config.toml
head_dim = 32
norm_place = "pre"
final_lr_fraction = 0.1
Each number is 50 + 10 x the weight over the matrix's rms, rounded and kept within 0 to 99. Layers, rows and columns count from 0.

# q: layer 6 attention query, 160x160, rms 0.0464, rows 0-21, columns 0-159
# k: layer 6 attention key, 160x160, rms 0.0466, rows 0-20, columns 0-159
q0:38 39 57 55 55 54 42 48 47 57 56 53 43 48 54 45 61 47 46 54 46 52 57 45 55 51 48 56 50 41 53 46 47 59 53 42 63 54 48 42 52 52 47 46 49 46 54 47 55 45 57 51 57 58 49 58 52 49 50 55 45 57 52 50 59 42 55 53 55 49 55 52 58 51 50 50 54 53 36 50 48 64 55 52 48 57 54 51 55 43 52 58 55 40 60 51 51 42 44 47 42 60 46 59 58 54 53 49 35 51 49 49 56 54 43 60 52 47 51 70 40 50 37 53 56 50 43 57 45 40 63 44 43 53 52 54 57 26 64 49 36 49 42 44 46 52 43 43 57 58 46 37 49 49 46 47 55 59 50 54
k0:44 45 55 50 53 54 56 47 57 46 53 55 56 49 53 44 46 48 50 48 50 50 52 40 49 53 42 43 44 53 41 38 48 61 59 53 52 42 41 50 58 54 46 45 43 53 47 35 36 43 57 57 54 47 39 51 48 49 39 54 49 54 49 50 44 32 53 52 58 45 41 50 52 50 53 41 48 62 47 50 45 47 51 52 43 36 44 41 45 52 50 43 56 57 53 51 47 36 56 58 45 48 51 48 54 47 45 53 51 46 52 48 49 52 47 44 50 48 41 42 58 40 53 57 43 51 40 49 46 56 52 46 54 42 48 50 51 47 57 43 52 56 38 52 57 59 48 42 48 53 57 56 43 54 54 58 56 50 51 56
q1:63 46 44 43 41 48 51 55 52 43 52 45 52 45 51 48 44 52 56 56 43 47 48 40 42 51 46 47 48 50 49 50 43 58 55 51 42 47 39 53 51 52 40 50 49 50 50 54 51 51 46 46 36 42 43 41 48 49 41 48 48 47 36 47 49 49 47 54 39 58 52 50 41 46 56 43 52 45 53 55 37 47 52 52 51 60 65 41 50 45 48 51 42 46 49 52 47 53 48 55 51 43 50 54 48 52 51 48 44 49 52 46 47 54 39 46 49 46 45 46 54 47 63 48 46 54 52 46 48 54 56 52 46 52 49 42 57 49 52 41 39 46 51 51 49 54 44 54 51 43 50 48 41 50 50 50 52 54 49 35
k1:46 52 41 48 42 52 56 39 49 38 42 56 49 53 48 42 44 48 45 48 34 35 55 56 47 55 44 48 50 57 57 49 56 53 52 53 46 43 62 56 47 43 61 50 43 46 55 53 59 58 53 54 56 48 47 47 54 61 45 52 48 41 50 42 41 47 40 51 54 41 49 48 42 42 56 46 45 48 59 56 51 46 55 49 52 51 46 54 42 53 48 54 47 49 43 42 48 62 49 46 41 63 47 39 48 52 50 58 48 45 48 53 45 56 41 46 42 50 54 55 50 49 45 45 59 58 42 54 44 46 47 60 57 55 48 65 49 62 54 48 53 52 51 46 54 48 57 49 58 59 47 52 54 47 50 55 61 59 49 43
q2:63 47 51 57 47 59 53 67 41 46 50 48 53 37 41 55 61 44 51 58 52 68 38 63 58 50 53 48 44 47 51 52 60 55 50 50 44 57 48 50 47 43 44 41 31 44 54 51 44 53 60 49 47 52 47 57 56 49 49 57 45 33 47 45 52 44 56 56 54 62 56 35 59 43 37 56 55 53 51 57 52 40 54 53 55 57 48 47 53 53 52 43 57 52 52 58 45 56 45 45 49 32 49 60 52 54 60 54 45 42 55 45 57 43 45 54 44 44 47 53 48 54 41 56 56 53 50 51 52 56 57 52 42 53 60 48 52 32 66 40 51 50 45 58 45 50 50 34 55 57 57 59 43 53 47 58 56 60 54 52
k2:55 55 48 53 56 57 43 40 59 53 54 52 64 59 49 53 47 55 51 64 55 47 47 45 52 51 45 51 56 50 53 41 60 60 43 52 54 52 57 43 53 47 49 46 43 64 60 52 48 47 50 42 57 47 44 45 37 42 60 56 45 63 49 47 50 46 55 60 67 42 46 49 40 52 59 42 49 49 58 45 53 50 60 55 53 42 57 40 41 63 46 58 48 46 59 53 57 49 54 55 46 60 48 51 50 62 59 60 57 47 50 59 50 53 45 43 43 49 52 53 48 55 45 48 49 49 53 46 55 57 48 53 68 54 45 69 47 53 49 48 47 46 52 59 57 56 48 49 43 49 56 52 56 57 44 52 64 47 52 46
q3:54 56 52 56 32 52 51 50 53 46 36 49 55 57 44 45 43 50 38 43 56 36 52 49 50 58 51 44 51 44 45 47 51 57 44 46 51 47 48 44 55 57 53 45 52 43 42 41 47 58 54 35 47 59 53 58 52 58 55 55 48 56 49 51 44 48 58 46 34 54 48 50 64 54 53 59 55 44 42 54 56 48 58 50 42 56 61 57 41 45 50 54 48 42 54 58 47 43 41 64 41 44 47 59 34 41 49 47 47 52 44 52 50 54 40 66 46 42 56 53 46 55 46 45 55 59 47 50 46 64 53 53 37 59 53 48 53 51 60 56 48 43 46 43 45 45 44 48 39 45 52 52 55 44 51 37 49 49 51 49
k3:43 42 40 45 42 33 44 43 33 50 49 40 43 49 35 48 46 53 54 45 54 46 57 46 40 44 52 42 47 49 54 60 63 41 56 48 49 42 51 63 51 59 53 52 49 41 49 46 45 52 43 50 58 58 44 46 59 60 57 48 64 39 50 44 42 57 35 57 40 51 60 46 49 44 47 48 41 45 49 45 50 53 46 56 51 52 42 61 38 48 47 41 44 43 51 53 45 60 55 45 49 47 57 44 45 55 51 43 56 44 48 53 46 42 52 53 50 62 50 48 52 51 41 49 42 44 49 52 39 54 46 53 50 50 42 53 59 48 55 47 44 47 56 60 48 50 52 45 46 49 46 39 43 35 66 58 42 45 43 37
q4:54 60 47 43 36 60 61 76 48 50 48 53 49 53 41 48 43 58 52 44 63 59 46 43 48 64 40 48 50 40 54 40 57 42 56 39 53 32 51 48 50 64 51 50 47 47 53 40 37 58 63 48 60 56 45 64 54 47 54 56 43 42 51 46 51 46 42 55 43 56 61 39 61 32 48 53 51 43 46 50 54 45 57 62 43 49 51 45 48 56 58 49 46 45 51 52 43 47 48 40 56 51 41 50 49 46 62 55 53 35 40 46 50 51 44 67 53 49 41 51 57 50 49 54 56 59 45 52 49 58 40 49 52 47 47 51 51 48 53 51 60 47 50 55 39 41 48 48 33 50 43 51 48 43 60 62 65 49 43 49
k4:68 53 57 47 41 42 54 63 46 40 36 51 45 42 60 56 43 48 53 42 61 68 35 51 40 37 46 51 41 47 60 59 47 49 62 45 59 40 49 55 61 57 57 47 51 51 40 39 43 57 48 50 41 46 50 40 59 69 58 49 45 42 53 51 50 60 46 54 44 52 52 45 46 45 50 54 44 56 48 42 43 53 42 47 41 45 42 59 36 35 46 52 50 53 51 59 41 53 53 60 52 29 51 44 42 48 49 50 50 41 50 54 54 46 56 50 55 54 40 42 54 55 53 60 39 51 51 40 36 52 50 53 48 49 63 47 62 42 55 61 55 43 58 47 43 48 39 45 49 48 46 40 40 40 55 45 42 39 45 42
q5:40 40 48 44 55 45 40 34 47 30 36 53 58 68 46 40 48 46 42 40 56 29 68 39 48 60 49 46 51 66 36 54 74 51 33 52 70 42 53 47 47 41 51 67 53 56 37 47 72 42 52 40 46 57 49 55 42 59 50 53 52 73 62 46 55 58 45 47 37 37 40 46 51 64 53 55 65 39 43 62 47 57 63 45 44 51 59 59 48 38 49 59 45 58 48 49 60 50 36 53 39 65 63 50 34 51 48 38 48 54 45 55 38 55 49 42 34 54 61 47 36 47 52 53 45 55 52 54 54 54 50 48 53 62 37 52 51 61 40 52 56 55 52 53 42 59 53 63 55 60 44 52 50 37 52 46 40 56 57 57
k5:48 45 41 46 47 40 54 53 43 52 49 67 48 44 46 50 36 56 56 38 40 48 55 56 55 53 41 48 54 45 36 57 42 53 56 49 50 44 47 53 30 46 41 54 48 57 53 48 33 53 46 45 48 54 43 51 47 36 50 34 48 59 52 55 49 51 41 46 50 46 45 47 61 51 43 60 45 44 57 51 61 47 53 44 47 51 37 53 58 61 54 54 43 40 42 43 61 46 45 60 63 48 48 53 46 47 36 41 43 64 43 54 64 59 46 46 54 44 47 41 46 53 53 53 51 57 39 46 47 59 48 44 51 46 43 44 39 50 45 50 68 35 51 34 54 57 35 47 48 42 45 51 56 53 43 50 40 60 54 49
q6:40 42 47 45 48 46 38 35 46 49 55 51 59 56 56 47 60 47 49 58 47 37 61 49 51 46 53 50 62 50 40 52 57 59 39 58 55 63 57 41 46 48 58 55 52 59 47 61 56 46 47 48 57 54 46 37 57 48 52 45 45 63 45 45 54 64 48 45 48 49 38 50 60 70 54 49 49 48 48 53 49 50 42 42 56 51 54 56 49 52 52 55 54 57 53 44 55 54 51 48 46 55 56 56 47 57 46 52 49 58 49 50 43 48 53 48 42 44 62 64 38 46 53 51 49 48 48 47 51 40 52 47 51 45 41 62 58 50 49 57 57 49 57 42 56 64 52 57 57 52 49 47 49 50 56 41 42 54 62 50
k6:33 45 60 42 54 49 43 35 50 45 55 48 63 55 48 58 50 37 42 47 41 39 64 52 55 64 63 54 52 46 56 49 57 50 40 53 39 71 46 40 55 41 54 48 44 30 44 62 71 41 47 42 53 66 42 58 42 45 55 54 59 54 53 43 52 47 61 48 49 50 56 48 50 58 53 47 71 43 47 64 51 54 53 52 54 51 57 54 48 57 55 53 45 54 52 55 49 48 55 39 43 60 57 53 51 46 49 41 47 50 58 50 48 44 45 55 41 40 43 57 47 43 41 40 66 49 57 71 58 41 53 49 57 46 55 60 39 58 53 40 44 63 37 57 45 51 52 57 59 46 61 48 55 54 52 49 54 53 47 57
q7:53 62 47 54 43 59 69 75 39 66 68 46 45 29 51 53 51 66 52 62 55 82 35 67 55 55 47 47 52 39 63 46 28 49 62 53 36 50 46 57 47 63 51 48 49 56 59 47 20 55 44 53 46 48 55 43 64 45 48 48 48 42 25 53 35 44 48 59 56 69 48 48 50 46 45 49 26 66 63 37 56 35 36 59 53 52 28 36 40 69 57 56 57 32 50 54 41 47 77 52 66 28 38 54 71 46 44 65 56 40 61 41 53 50 55 58 68 47 42 56 65 63 52 57 53 48 48 35 29 49 52 61 50 34 64 45 55 53 62 47 40 46 57 55 59 54 50 42 29 46 72 47 45 62 50 45 69 48 37 35
k7:66 51 58 49 53 52 48 43 47 44 37 28 47 56 51 43 51 44 46 55 57 50 34 36 42 41 63 37 39 56 71 55 63 40 37 40 56 49 45 53 78 53 56 46 53 43 35 25 52 51 55 48 43 49 60 35 60 66 58 52 46 30 48 33 46 46 60 60 41 55 53 44 52 54 48 50 52 53 54 47 31 61 37 50 45 56 52 49 40 37 40 52 49 66 52 65 47 48 56 53 31 53 47 34 45 56 57 58 50 26 45 53 43 45 61 51 48 64 44 48 58 46 45 50 30 41 56 51 45 58 55 53 48 65 56 59 51 35 53 51 38 52 47 62 46 35 56 61 47 41 51 52 38 36 58 52 55 35 47 39
q8:61 47 37 36 50 59 42 39 56 44 53 51 69 54 51 52 64 57 59 52 53 49 41 54 74 55 54 52 54 42 58 30 51 66 36 50 48 45 66 45 57 48 43 48 51 82 59 66 52 59 37 51 52 45 41 62 51 48 69 44 51 65 47 43 39 73 58 55 53 61 52 43 69 38 55 42 49 41 64 71 52 48 49 40 39 52 76 57 64 64 50 38 49 45 42 40 60 57 45 37 21 61 54 49 53 44 63 52 49 50 39 51 33 63 37 44 50 51 48 68 56 56 64 52 49 60 56 54 44 57 30 43 81 64 43 70 58 56 45 54 42 56 41 47 49 57 49 56 36 57 49 52 56 64 55 37 52 51 57 56
k8:60 50 54 65 54 37 49 43 61 52 53 71 72 59 58 39 47 48 56 33 49 34 56 69 54 47 60 52 51 34 55 38 42 59 56 41 51 53 58 56 46 46 42 63 52 49 34 49 56 41 64 47 45 47 60 55 66 34 60 50 58 56 53 44 29 71 52 45 63 44 43 38 58 61 65 72 71 51 38 56 69 70 58 41 50 44 38 53 44 69 44 62 57 67 54 48 76 63 47 36 55 66 55 68 44 50 69 29 64 58 58 49 59 62 60 63 57 62 59 45 55 44 58 50 46 56 52 44 43 62 48 45 59 59 36 54 42 38 53 49 85 33 37 47 36 30 53 56 60 49 59 53 41 45 54 42 53 63 73 62
q9:62 58 59 39 34 69 68 60 32 39 58 53 25 47 66 57 40 61 55 53 48 85 55 48 38 51 48 54 34 69 42 50 46 55 50 55 60 57 37 52 42 57 54 45 51 49 72 40 45 59 51 68 48 46 59 63 48 47 61 49 49 60 44 58 52 43 39 55 36 60 39 56 43 41 41 57 35 52 44 33 44 46 56 40 43 37 68 53 52 65 53 40 41 30 47 50 66 51 62 55 59 38 37 51 59 48 38 53 50 57 53 39 36 39 54 50 63 63 45 61 56 61 55 46 55 55 31 45 27 47 40 53 62 63 66 54 57 54 69 33 61 40 62 33 60 52 57 61 43 63 87 50 53 58 40 53 57 51 35 37
k9:70 60 26 59 41 50 61 57 48 50 32 36 50 42 58 40 55 73 57 69 53 49 42 58 56 53 29 40 41 61 31 43 59 57 35 42 55 44 49 74 49 66 53 54 47 60 51 47 45 58 57 56 38 58 48 49 56 39 39 50 53 55 50 48 52 51 50 49 46 38 41 55 23 41 47 54 53 53 59 52 37 50 46 39 47 42 56 42 54 38 52 42 67 30 56 46 41 55 40 61 50 67 41 50 53 44 45 58 42 59 63 47 41 37 38 58 63 57 65 40 51 66 58 32 36 51 21 35 51 58 50 67 46 68 54 51 52 43 61 52 58 25 52 31 45 62 48 68 40 51 45 48 49 50 41 37 55 59 53 43
q10:51 32 50 60 58 59 47 45 54 45 70 70 65 47 44 44 62 36 54 72 48 42 67 65 58 35 58 53 48 60 33 53 41 62 49 35 51 45 52 63 33 50 61 39 56 27 45 41 38 47 31 21 78 73 42 52 33 39 42 52 30 56 37 59 56 60 57 49 61 57 47 24 31 54 33 42 60 53 30 37 44 30 35 47 74 44 76 70 63 39 38 56 32 52 44 41 58 58 61 69 53 38 39 46 44 67 51 62 48 44 38 40 52 56 49 21 69 54 64 51 42 52 49 36 54 48 57 44 53 62 38 36 56 43 33 45 41 36 45 58 42 40 70 43 40 66 37 39 53 53 51 67 47 40 58 54 50 56 52 65
k10:37 38 43 42 46 49 49 55 46 39 64 54 49 37 46 63 46 77 43 53 49 37 56 43 51 43 72 53 49 73 35 62 45 68 60 40 47 63 64 50 32 36 51 69 51 63 60 57 49 44 42 59 58 58 59 54 32 51 50 58 52 26 57 67 39 39 56 65 56 54 48 19 47 59 58 56 28 49 69 55 62 60 35 51 48 37 54 35 47 68 39 34 36 54 63 55 33 50 57 41 42 59 33 56 62 53 67 58 55 40 23 48 54 49 48 48 90 50 55 47 48 47 25 40 62 54 56 39 53 47 56 44 41 46 50 47 46 69 35 54 52 58 53 34 41 69 58 63 50 58 38 66 38 51 62 37 46 56 55 67
q11:48 63 43 71 50 59 47 38 44 65 39 58 64 59 56 44 75 55 45 49 70 32 66 46 46 49 50 51 42 31 67 51 57 56 34 35 56 58 65 48 64 35 40 59 41 37 51 61 69 51 32 32 47 60 52 55 47 43 67 56 55 74 54 51 57 45 32 54 41 72 32 46 45 56 62 65 62 49 57 65 40 52 60 45 37 40 42 52 55 59 48 68 45 56 42 43 57 52 56 44 39 37 49 53 46 52 42 44 39 38 46 51 45 46 59 54 55 62 38 50 43 35 29 46 33 76 64 54 63 36 47 53 63 57 54 49 57 72 22 53 55 66 31 41 43 45 24 29 60 57 60 23 47 47 42 41 46 46 47 54
k11:41 40 58 60 60 53 63 35 51 60 47 52 57 40 62 51 58 36 42 50 67 30 59 54 62 48 58 59 61 58 52 62 65 40 52 56 40 43 54 61 58 65 55 53 39 46 37 49 54 51 24 47 55 62 66 50 43 48 36 71 51 28 48 55 66 53 64 46 62 60 65 41 44 60 52 52 27 46 53 54 49 57 60 55 43 32 33 52 57 39 29 85 44 41 32 44 57 59 62 43 50 57 44 39 36 57 46 45 25 46 33 51 53 32 71 49 58 57 43 52 73 50 50 44 37 66 43 35 54 27 52 58 61 50 67 54 57 65 44 71 38 43 48 42 43 58 34 40 41 62 56 44 37 20 50 45 43 61 31 38
q12:68 53 46 57 43 60 38 36 68 50 66 52 43 30 55 52 65 46 62 50 48 49 74 59 44 50 64 57 49 47 41 68 48 48 61 51 45 28 39 55 48 56 10 57 55 35 50 57 55 35 30 52 37 69 20 47 51 31 54 60 47 46 64 55 60 49 62 52 43 42 56 68 76 40 51 35 46 37 40 61 23 43 34 42 55 40 14 48 46 62 46 53 58 47 65 52 58 51 40 49 34 55 48 34 68 45 44 61 53 33 48 37 40 40 64 08 50 44 49 39 45 35 41 74 80 59 70 31 43 35 37 67 39 61 32 50 43 52 56 56 38 55 38 40 68 29 48 57 31 58 45 62 52 43 46 49 58 36 72 57
k12:59 40 59 52 46 62 46 53 68 53 71 55 42 36 54 52 59 34 43 50 47 45 73 26 34 46 47 64 51 57 50 71 65 60 49 53 60 23 51 37 38 38 39 66 54 60 56 40 57 47 46 23 37 42 46 39 59 32 39 56 52 66 80 55 45 37 51 41 52 37 51 49 53 54 41 56 73 66 54 48 46 43 52 50 60 26 37 52 66 68 53 53 52 47 43 41 43 40 72 40 37 56 56 29 55 33 49 80 45 44 76 43 44 49 53 43 63 43 49 45 50 63 43 58 53 59 58 65 49 51 33 77 65 43 51 45 35 42 44 56 47 59 39 43 64 56 65 23 40 46 54 50 50 57 46 58 62 52 49 37
q13:27 55 63 66 54 42 59 52 55 57 45 66 30 51 36 36 51 66 37 64 44 48 51 29 47 61 42 68 57 61 39 56 54 48 49 46 41 46 46 59 50 49 75 59 49 65 29 82 61 37 65 67 53 33 48 49 65 54 61 51 61 44 48 50 34 65 12 38 59 49 46 70 44 67 29 49 63 73 45 60 61 27 62 64 51 37 52 28 25 72 52 63 46 43 45 59 34 69 63 33 47 44 37 47 49 36 49 75 52 55 48 61 22 26 42 42 60 57 42 45 50 53 47 56 31 35 60 42 59 37 48 57 52 20 36 52 40 51 47 43 59 44 42 32 55 65 59 58 33 62 69 59 71 31 37 37 51 55 48 50
k13:43 53 38 56 53 39 79 38 37 54 49 47 66 42 50 28 50 81 43 28 54 47 53 49 55 40 69 56 71 62 40 50 47 39 48 56 46 43 25 36 69 55 50 67 50 56 52 61 64 40 50 46 35 52 43 43 52 35 62 40 62 37 49 55 62 56 38 30 42 53 51 69 56 38 46 44 51 52 48 51 59 35 44 50 41 30 57 20 35 44 60 50 39 66 54 56 58 63 68 56 50 54 48 15 72 41 54 54 42 40 49 51 48 38 49 47 46 46 47 51 49 37 50 49 40 42 73 70 62 45 63 48 57 49 52 43 42 54 62 44 58 54 46 39 47 70 68 57 47 59 52 53 56 34 29 29 44 67 48 51
q14:56 59 57 39 58 19 42 53 44 69 56 52 43 34 44 63 60 52 19 50 72 57 42 73 50 58 60 58 60 29 46 41 44 49 62 49 60 31 55 54 37 45 56 40 37 51 57 47 14 48 50 51 46 60 51 47 62 40 36 74 50 25 53 43 32 29 50 42 40 50 47 28 61 48 44 44 49 65 53 40 39 49 65 54 72 63 54 47 48 47 68 60 43 60 56 55 30 46 48 56 48 25 67 56 70 49 58 38 66 78 46 52 35 59 54 64 45 42 64 36 51 53 64 39 61 53 50 20 64 52 48 51 54 35 53 36 64 70 58 54 38 47 37 63 28 68 47 49 45 58 46 62 44 55 59 39 36 72 51 42
k14:33 61 32 45 61 27 42 51 42 58 43 37 60 48 51 54 55 37 47 48 51 52 38 41 37 36 44 24 45 42 53 46 35 46 59 72 69 36 41 61 39 70 57 35 38 56 45 62 53 53 50 56 47 51 64 50 76 27 43 63 53 51 62 42 49 40 36 34 51 54 72 32 81 62 39 43 52 41 62 47 58 49 55 57 57 67 39 47 70 42 45 43 38 55 51 53 12 55 63 56 52 20 64 70 41 54 48 39 64 50 16 56 38 34 58 54 14 33 46 39 53 55 46 47 47 47 46 45 72 56 50 52 51 36 33 38 56 62 53 63 42 63 53 48 32 40 71 49 19 52 44 54 48 54 38 32 37 74 31 50
q15:48 64 52 75 39 59 63 73 54 70 34 46 60 53 35 43 40 56 37 53 46 45 49 31 37 29 44 39 46 47 74 45 60 54 56 61 54 46 16 66 67 44 28 58 49 43 64 53 38 71 55 60 51 38 52 53 50 65 61 26 50 60 47 20 55 49 44 53 46 35 56 32 53 45 56 48 29 47 49 44 64 47 34 41 42 51 56 49 32 59 60 34 59 46 37 49 50 42 35 48 59 55 28 37 69 32 38 38 52 77 38 51 46 68 56 53 61 63 46 32 49 44 51 69 43 64 65 36 41 41 41 55 47 30 59 59 24 53 63 49 71 48 70 48 64 76 65 50 49 45 49 66 63 63 36 40 36 48 54 60
k15:86 42 47 80 66 45 72 41 55 63 60 52 38 48 53 50 50 52 55 33 49 44 42 49 46 32 67 54 49 50 64 54 80 61 52 62 48 67 33 31 30 49 26 62 49 58 68 68 45 71 56 44 57 44 46 54 32 64 52 44 47 58 40 43 36 54 65 62 56 49 44 56 48 66 34 52 61 72 50 48 55 46 58 50 58 54 34 42 51 35 45 30 56 41 31 52 42 45 48 58 49 54 28 54 57 60 33 56 44 64 49 39 45 57 35 60 58 56 68 40 44 77 54 52 39 41 44 37 35 44 47 45 56 41 41 52 47 62 58 35 76 46 50 52 55 63 59 48 51 45 48 56 63 23 58 27 42 46 36 55
q16:67 35 25 43 36 29 51 49 39 65 59 74 54 56 67 46 64 49 41 53 33 59 35 71 41 51 38 50 57 29 33 56 35 52 68 32 49 33 61 44 55 64 55 57 31 50 57 52 47 52 48 44 39 31 63 50 54 54 65 50 43 48 32 42 57 52 55 72 56 60 68 69 26 51 39 62 57 49 56 33 48 50 37 58 47 45 42 48 43 47 60 13 70 38 54 43 58 41 53 75 56 60 71 49 68 60 69 57 49 71 31 54 51 44 56 36 65 59 58 55 34 49 63 55 55 41 58 57 48 68 45 61 87 64 55 45 82 59 70 45 47 33 42 28 56 60 55 31 21 37 55 37 59 58 61 27 44 53 57 55
k16:36 67 17 54 58 51 38 42 48 53 66 74 54 49 49 56 61 41 66 61 23 52 49 68 46 57 38 43 53 49 41 63 33 49 41 46 52 39 68 51 32 85 53 61 20 70 53 41 62 37 45 57 62 26 70 50 59 54 55 43 54 49 56 61 47 43 58 76 36 66 51 54 59 48 39 51 37 57 46 36 67 50 50 63 65 57 36 74 51 45 62 30 58 58 49 39 33 59 71 53 54 44 55 53 59 78 47 46 35 39 24 53 58 60 68 19 60 38 36 53 24 40 41 56 44 43 57 73 36 45 55 46 62 45 34 65 71 41 70 44 45 35 37 48 56 51 53 49 55 38 45 44 60 49 51 32 42 49 64 48
q17:44 37 26 45 48 31 29 58 49 71 45 55 44 56 46 67 51 37 61 48 33 47 62 43 35 63 38 47 53 53 48 60 70 48 66 36 45 47 53 58 45 63 59 62 63 12 69 47 48 22 62 63 34 40 24 28 63 44 61 40 49 79 52 59 61 51 42 46 24 60 58 72 44 50 36 43 46 73 67 46 41 44 55 36 61 48 67 42 69 61 50 55 40 48 37 76 64 44 53 35 49 34 51 41 35 69 73 37 35 56 28 58 77 64 47 44 57 42 44 62 39 46 58 37 33 29 65 41 57 56 32 62 55 44 45 37 75 69 49 62 49 45 20 56 40 34 51 52 59 46 71 68 34 58 41 49 71 54 40 43
k17:26 44 60 41 52 36 40 51 80 74 60 49 47 57 37 56 66 26 58 49 52 59 54 43 40 35 45 61 69 74 69 48 52 39 63 59 43 53 38 68 45 68 50 48 49 46 61 45 41 25 59 49 48 52 31 59 64 36 65 41 25 59 67 47 51 69 47 68 20 42 59 56 52 41 46 41 59 54 63 55 56 45 41 47 68 44 52 40 64 53 58 53 47 40 46 66 49 29 33 46 43 63 50 68 46 68 43 60 45 57 48 42 50 61 42 20 62 45 30 71 49 37 62 59 38 49 45 41 47 51 65 68 73 37 51 23 68 41 44 54 48 42 57 35 49 47 19 59 51 37 77 71 60 37 54 54 70 55 42 50
q18:44 30 39 48 47 41 39 59 44 64 53 60 47 45 35 51 49 44 49 68 42 43 71 60 42 37 65 41 54 43 52 44 57 35 45 45 53 61 58 51 57 55 55 43 56 55 64 39 15 53 61 68 56 39 48 39 68 56 52 33 45 45 51 39 45 57 53 60 67 30 60 42 46 75 40 60 45 45 45 31 53 26 37 61 43 36 57 51 60 54 36 46 60 62 55 48 58 66 63 31 43 46 66 29 41 32 34 51 39 29 63 51 29 74 38 39 47 40 59 42 37 66 50 53 46 50 64 56 54 37 62 40 55 42 34 56 63 61 28 43 68 54 61 40 54 52 46 49 53 30 56 51 41 65 64 47 73 51 37 56
k18:44 48 53 51 54 60 40 46 45 56 54 77 27 58 48 44 53 51 61 59 52 51 60 61 46 53 45 58 56 42 58 66 68 33 33 65 25 58 42 57 70 65 54 48 46 57 63 39 26 44 46 58 48 43 65 55 35 44 58 67 52 47 46 41 58 57 38 54 68 41 71 53 43 59 40 36 40 61 56 61 28 22 37 51 43 39 44 43 48 64 35 37 44 42 53 64 56 54 42 56 53 44 45 45 46 32 55 40 47 33 44 48 49 68 48 43 50 41 68 60 61 84 37 47 48 11 46 71 42 40 56 53 71 49 41 59 52 74 36 58 60 61 63 49 61 53 36 50 48 64 59 59 51 52 57 45 68 55 40 35
q19:39 44 45 43 33 49 42 68 50 46 40 58 27 50 48 41 70 70 53 47 48 68 54 48 51 29 41 61 58 44 46 51 64 71 74 45 17 64 63 44 55 66 61 32 71 65 56 53 51 67 41 58 61 38 59 35 61 38 40 58 19 82 26 47 36 38 65 43 58 50 55 47 52 43 48 46 43 62 70 35 43 53 59 43 54 42 54 44 27 70 69 45 63 34 48 50 70 34 38 50 73 41 59 48 54 59 42 54 43 34 74 56 61 60 59 44 33 26 45 40 43 41 39 72 63 57 43 62 64 51 39 38 50 70 34 39 38 58 39 52 63 55 63 48 57 46 44 63 61 54 59 41 66 54 54 58 63 21 28 40
k19:57 57 55 57 22 35 19 67 49 37 39 36 42 33 51 36 47 61 45 66 50 52 47 62 54 54 55 42 43 50 49 44 40 50 58 51 34 44 68 45 40 46 57 54 47 42 52 41 36 23 41 41 75 25 39 58 65 43 45 65 37 93 56 53 54 59 69 27 39 42 36 48 55 68 53 68 39 41 45 28 42 26 55 51 37 37 35 28 59 53 50 27 49 40 53 73 56 60 39 29 62 47 43 44 50 53 44 47 52 49 60 43 61 53 56 36 59 46 53 49 58 51 30 65 54 58 61 44 50 50 32 31 59 49 36 55 51 49 44 55 48 62 56 41 41 49 46 45 64 55 49 51 55 56 62 53 56 41 42 43
q20:43 63 43 57 46 68 41 46 40 64 31 52 38 47 17 41 49 46 60 50 46 81 56 68 76 54 50 65 67 67 45 46 49 34 48 70 41 37 52 25 34 54 42 38 55 67 50 19 67 62 64 43 39 67 22 70 59 48 48 56 66 40 35 74 55 41 27 47 58 30 61 21 57 64 52 58 38 61 38 63 33 58 33 43 42 34 51 74 47 49 38 70 68 37 67 41 47 44 44 46 61 62 52 51 53 54 41 49 59 55 60 58 66 67 43 56 72 45 59 77 32 59 47 38 62 53 55 48 15 76 57 71 52 52 54 51 68 54 23 50 48 67 65 42 65 26 44 58 43 53 58 44 47 56 41 60 40 45 34 52
k20:50 70 43 67 47 39 51 41 20 60 55 50 49 65 38 46 43 54 74 63 61 61 55 83 57 52 65 69 77 46 72 37 46 33 50 52 31 54 56 32 47 63 47 59 54 68 68 57 35 62 62 39 50 54 41 61 46 53 44 56 55 52 53 55 47 45 54 54 50 46 54 23 55 70 48 39 51 48 49 33 45 48 37 55 39 65 61 61 36 66 48 86 47 49 64 52 64 37 66 45 55 53 60 36 25 67 41 61 71 43 85 53 56 29 39 56 52 45 54 78 56 55 44 46 56 64 65 46 30 70 54 60 63 57 45 40 48 54 57 45 64 43 49 58 60 15 51 42 54 40 62 53 39 60 35 59 33 42 44 70
q21:40 42 54 53 56 60 39 67 35 53 52 51 51 51 59 34 43 65 60 53 55 43 73 54 62 66 66 68 48 54 62 65 55 59 43 52 29 52 43 39 24 50 57 51 26 44 51 39 60 33 26 70 40 53 58 63 57 64 58 49 37 49 62 52 59 42 70 54 55 41 54 37 35 52 63 41 52 43 56 60 71 63 46 39 56 58 58 38 34 40 53 56 48 24 33 48 60 48 58 68 58 52 39 56 60 29 54 57 79 64 65 50 28 54 68 41 62 60 76 44 45 66 51 53 39 48 65 68 56 39 51 37 44 54 51 31 36 58 44 39 42 46 52 44 47 47 74 38 36 44 26 53 53 74 70 53 52 43 58 19